Weights of a small GPT-style language model, trained from scratch on English Wikipedia: 4 heads of 32 (1 for keys and values), 3.81M parameters.
Each number is 500 + 25 x the weight over the matrix's rms, rounded and kept within 0 to 999. Layers, rows and columns count from 0. Numbers have three digits each.

# down: layer 3 MLP down (transposed), 512x128, rms 0.114, rows 200-213, columns 0-63
# gate: layer 3 MLP gate, 512x128, rms 0.239, rows 201-213, columns 0-63
# up: layer 3 MLP up, 512x128, rms 0.24, rows 201-213, columns 0-63
down200:545483531531522492498480510479482495496505469488491502483410503500503452475511529484499465456493484496500539438544501503499523521476554500470494503532456503471434475511517511521474484486531522
gate201:521509553557562497504495459515497470522468489507509506445524439467445502525455484527492534524481528456468472509502523530559489495510521535492528556514535521457509450509523550513496461421493525
up201:495515512517506479488511473539544536449519487520515489533519529500465484427472508492500504486534451452534487529472474468520520518489549500512504499500546522522490469497521477467451481482514547
down201:435496515512511467520505557491496565500507511519495498514496491535501511477500478566518502527486511455524505529547456536467506530503496513482552487445515500537467481503493495504491531525550459
gate202:458522466540542519521513537494547516501480516474517556538538527519455499509486495507484476505477476525454487531496527539521467527487537501477444473446555468520475532536535503566514472511483544
up202:508490543508498472507499546484487519515511469518475517465478457468471498482514477478545506496485551475515497502465499489540511494530489491479499438515510510490486497505528503460528520477491472
down202:475492524448502518486518480498525473541519492497514466511539513441443487541460543513515523509504534507534511493479472528514477496473549514478492546483496497512588500494496471475507517543448479
gate203:508475510517525506487517488507496470517510476494478506505503470483489488525524476519492468484449492516494492501510508489457469534487511504491498470519511512508492517502488453480487501484457511
up203:512476499535505474510523524552487502522513493491483488482497482527490503483510514501460452445465511485489496515489522497498470485492475490499521459497475465504489529518509484498470477488450481
down203:517484440478502537521504507561474505452479517506471522492505488516502504493492501470437536504529489509521470541521466515495524484490525496512490458485478495486456470520454514519515539548467489
gate204:480490512549520453513488500531502474484552447454515524465479452537479464512484500545478546518526508518482514497509516479519534539551475518488525484513506475517515499506498568515515499437470480
up204:451490483489469500519480537506519525493501546495461517478527533488501466510493527466522444482476545516459497508519471509492482449506509454491509473463522516486493463484508460539516510438496533
down204:525505511490479511555483550461554522506513521551491455525535531454521475532499486456521481535443522472507493492500503462482463525530466472510487509479512502506573492484499440551517483541487533
gate205:455504478522473514519529526502492554519460477494484507476524494518491495540504515524510488550471557503470502503511525486475507468551500472508532469482490521514473504510502543524478522522499514
up205:503507515488481453506511531547496552506459469486535492503484522460478490501436510495466542502460512492460483459501506461523515489500519478508520534512477515471525515486501553547503518491494499
down205:476523472515462499475538481524489519491508497443486472458521502491512506460481521473490479485458503553453500511506514495526540524466533465490503518502516501503419515477517528522482528461492496
gate206:518479509531499468471519498512497546518484459482498430478498525489525505499490536521513541527512496502540540501492505501530502499475492519517508511485532479522475478514527490506483481515485458
up206:536517491484491490514503493495468489475498448489518458526481479487502501504514508471481520480497511510485475453524464494519482462474473531482523524535532470509531468481497456495518516503518535
down206:470512494527500486498511508492520494491513531501499511487475517520477498461472501499486497534524475515488522510482551539502513525523498555502501531512495508480513553506531513469471505478467472
gate207:535531507518541463490484485530500529521519448479508493526500502482481485493478486531554548468462483474497519502518513528546504505495558501548541544475478486479486489498523465513529509490474491
up207:455524516487522527496486499477537431538508471478495500527526489516459497487505469491549474479491524480462507487512584490510500510527541476495499513533491487541460455555484501533491496497515519
down207:523498516487515481484460501508446470499500485512498465486461480504452486485510491510512501518457534485469511493492546482507540496525491450480514477476471457503474523536518491504549499483535470
gate208:475520482502492523472518512499485493503487525505505516509517548488503486475506515522509524479492469512513501486539519492545489469498499529517485482524484480476515537493475466523491557526485483
up208:506492499498479490504487456460499512538517504515533486512494498503496504520472474527458507508488524491504517519471510521471534515533487480533495485475509516527481469445515559495493447502479535
down208:498499474503509472517493518500484519526567515499528500483567501495497496510474510502509517494461539500514534467512497526450481468481536506529451471540503502486402494451471538524513479525487509
gate209:495544469508515498474482500512542491515524508482465475530543461482493485491470526495507472490491497492446513475505511514472510504504493481542528541450474483504563535513538471511441472528503516
up209:454469485475514538475511490491549490491475497513484527482494538550484479494482495453484518499500494532561490526490445480489490511487519497518467465504473477470491460501511512528505493453480485
down209:487504514492488519514476515509479497477541519483536463544483544468511561508524495520507521504519538555493503529521491509549505517470496500530498470463509512507495481486500585491488481510519474
gate210:501483489532465491504524494510511486522493505530529473484534468503513472480513514525522470520478496499484477518509501525486470541504519511533496514440529490431560495471522507463499518521500498
up210:491505492487466519525499484534504498520470522485511477488531480531515480515475552513475491528489501529524498513454465500533460500509481500484498473462466485462548515474516527499476484519518511
down210:458501520473498501495505510504517532505472498485528528435521525507529499441499498506499531488505528486498494492450515530501515519531469490470537571542522480504505500470520485509516497506547490
gate211:492517512493494549494528504504487502473478480541464502488477518542536516496524536504510516518473530536456532493496508421487531533501473499510488534529455478477504506517490542516504476502518509
up211:495463503467501512507496505513517522500485494526494487487502496496437505489526502461531466498517489516484488520469472500519520448495552538526483495492445508480484494485503500523533525487483498
down211:523504512478489480483519482499475521492542538490496503478489492515528521488498515516496478528532514531526494515510486430506502477485457510466517502512500449441488486520506505480496490498484505
gate212:470512517456510491463449468485478522527525499504516511525542504485510489523501476485531512517513516507533483481521513511530487495506478531466493502503529494503497456471478502507470527504517519
up212:504500490518496462507473507514492553503501444475478531503508517503479544491500538510498488489514483482480508511532510477443515527459490487487516535501506504478524519532530513522524514474489511
down212:495496476489460506516508513482496525496541505514481503479501488525491501510495484496480530496497496499486501489497458494495510513469482498474502494542459481504576475530462531470507518501471503
gate213:476518518499539509470520505483515434530494545433493513573530505480486526469493489562535512541472495493491543489469533459497494562497444519490472522537501498491512519485501500508484467507553524
up213:485538542496481509526481483485484473488498496469534483497484492514518522562449470510493528495490537532528511513428471474478520522496535494481494528517523517543519454484492530506512502487517491
down213:495485488479541488516472518487551458479554528492501483499495520519528498477512471519497526517505446494509522543502478510488441549488451484502493520477536510496459454529533493547450499560499550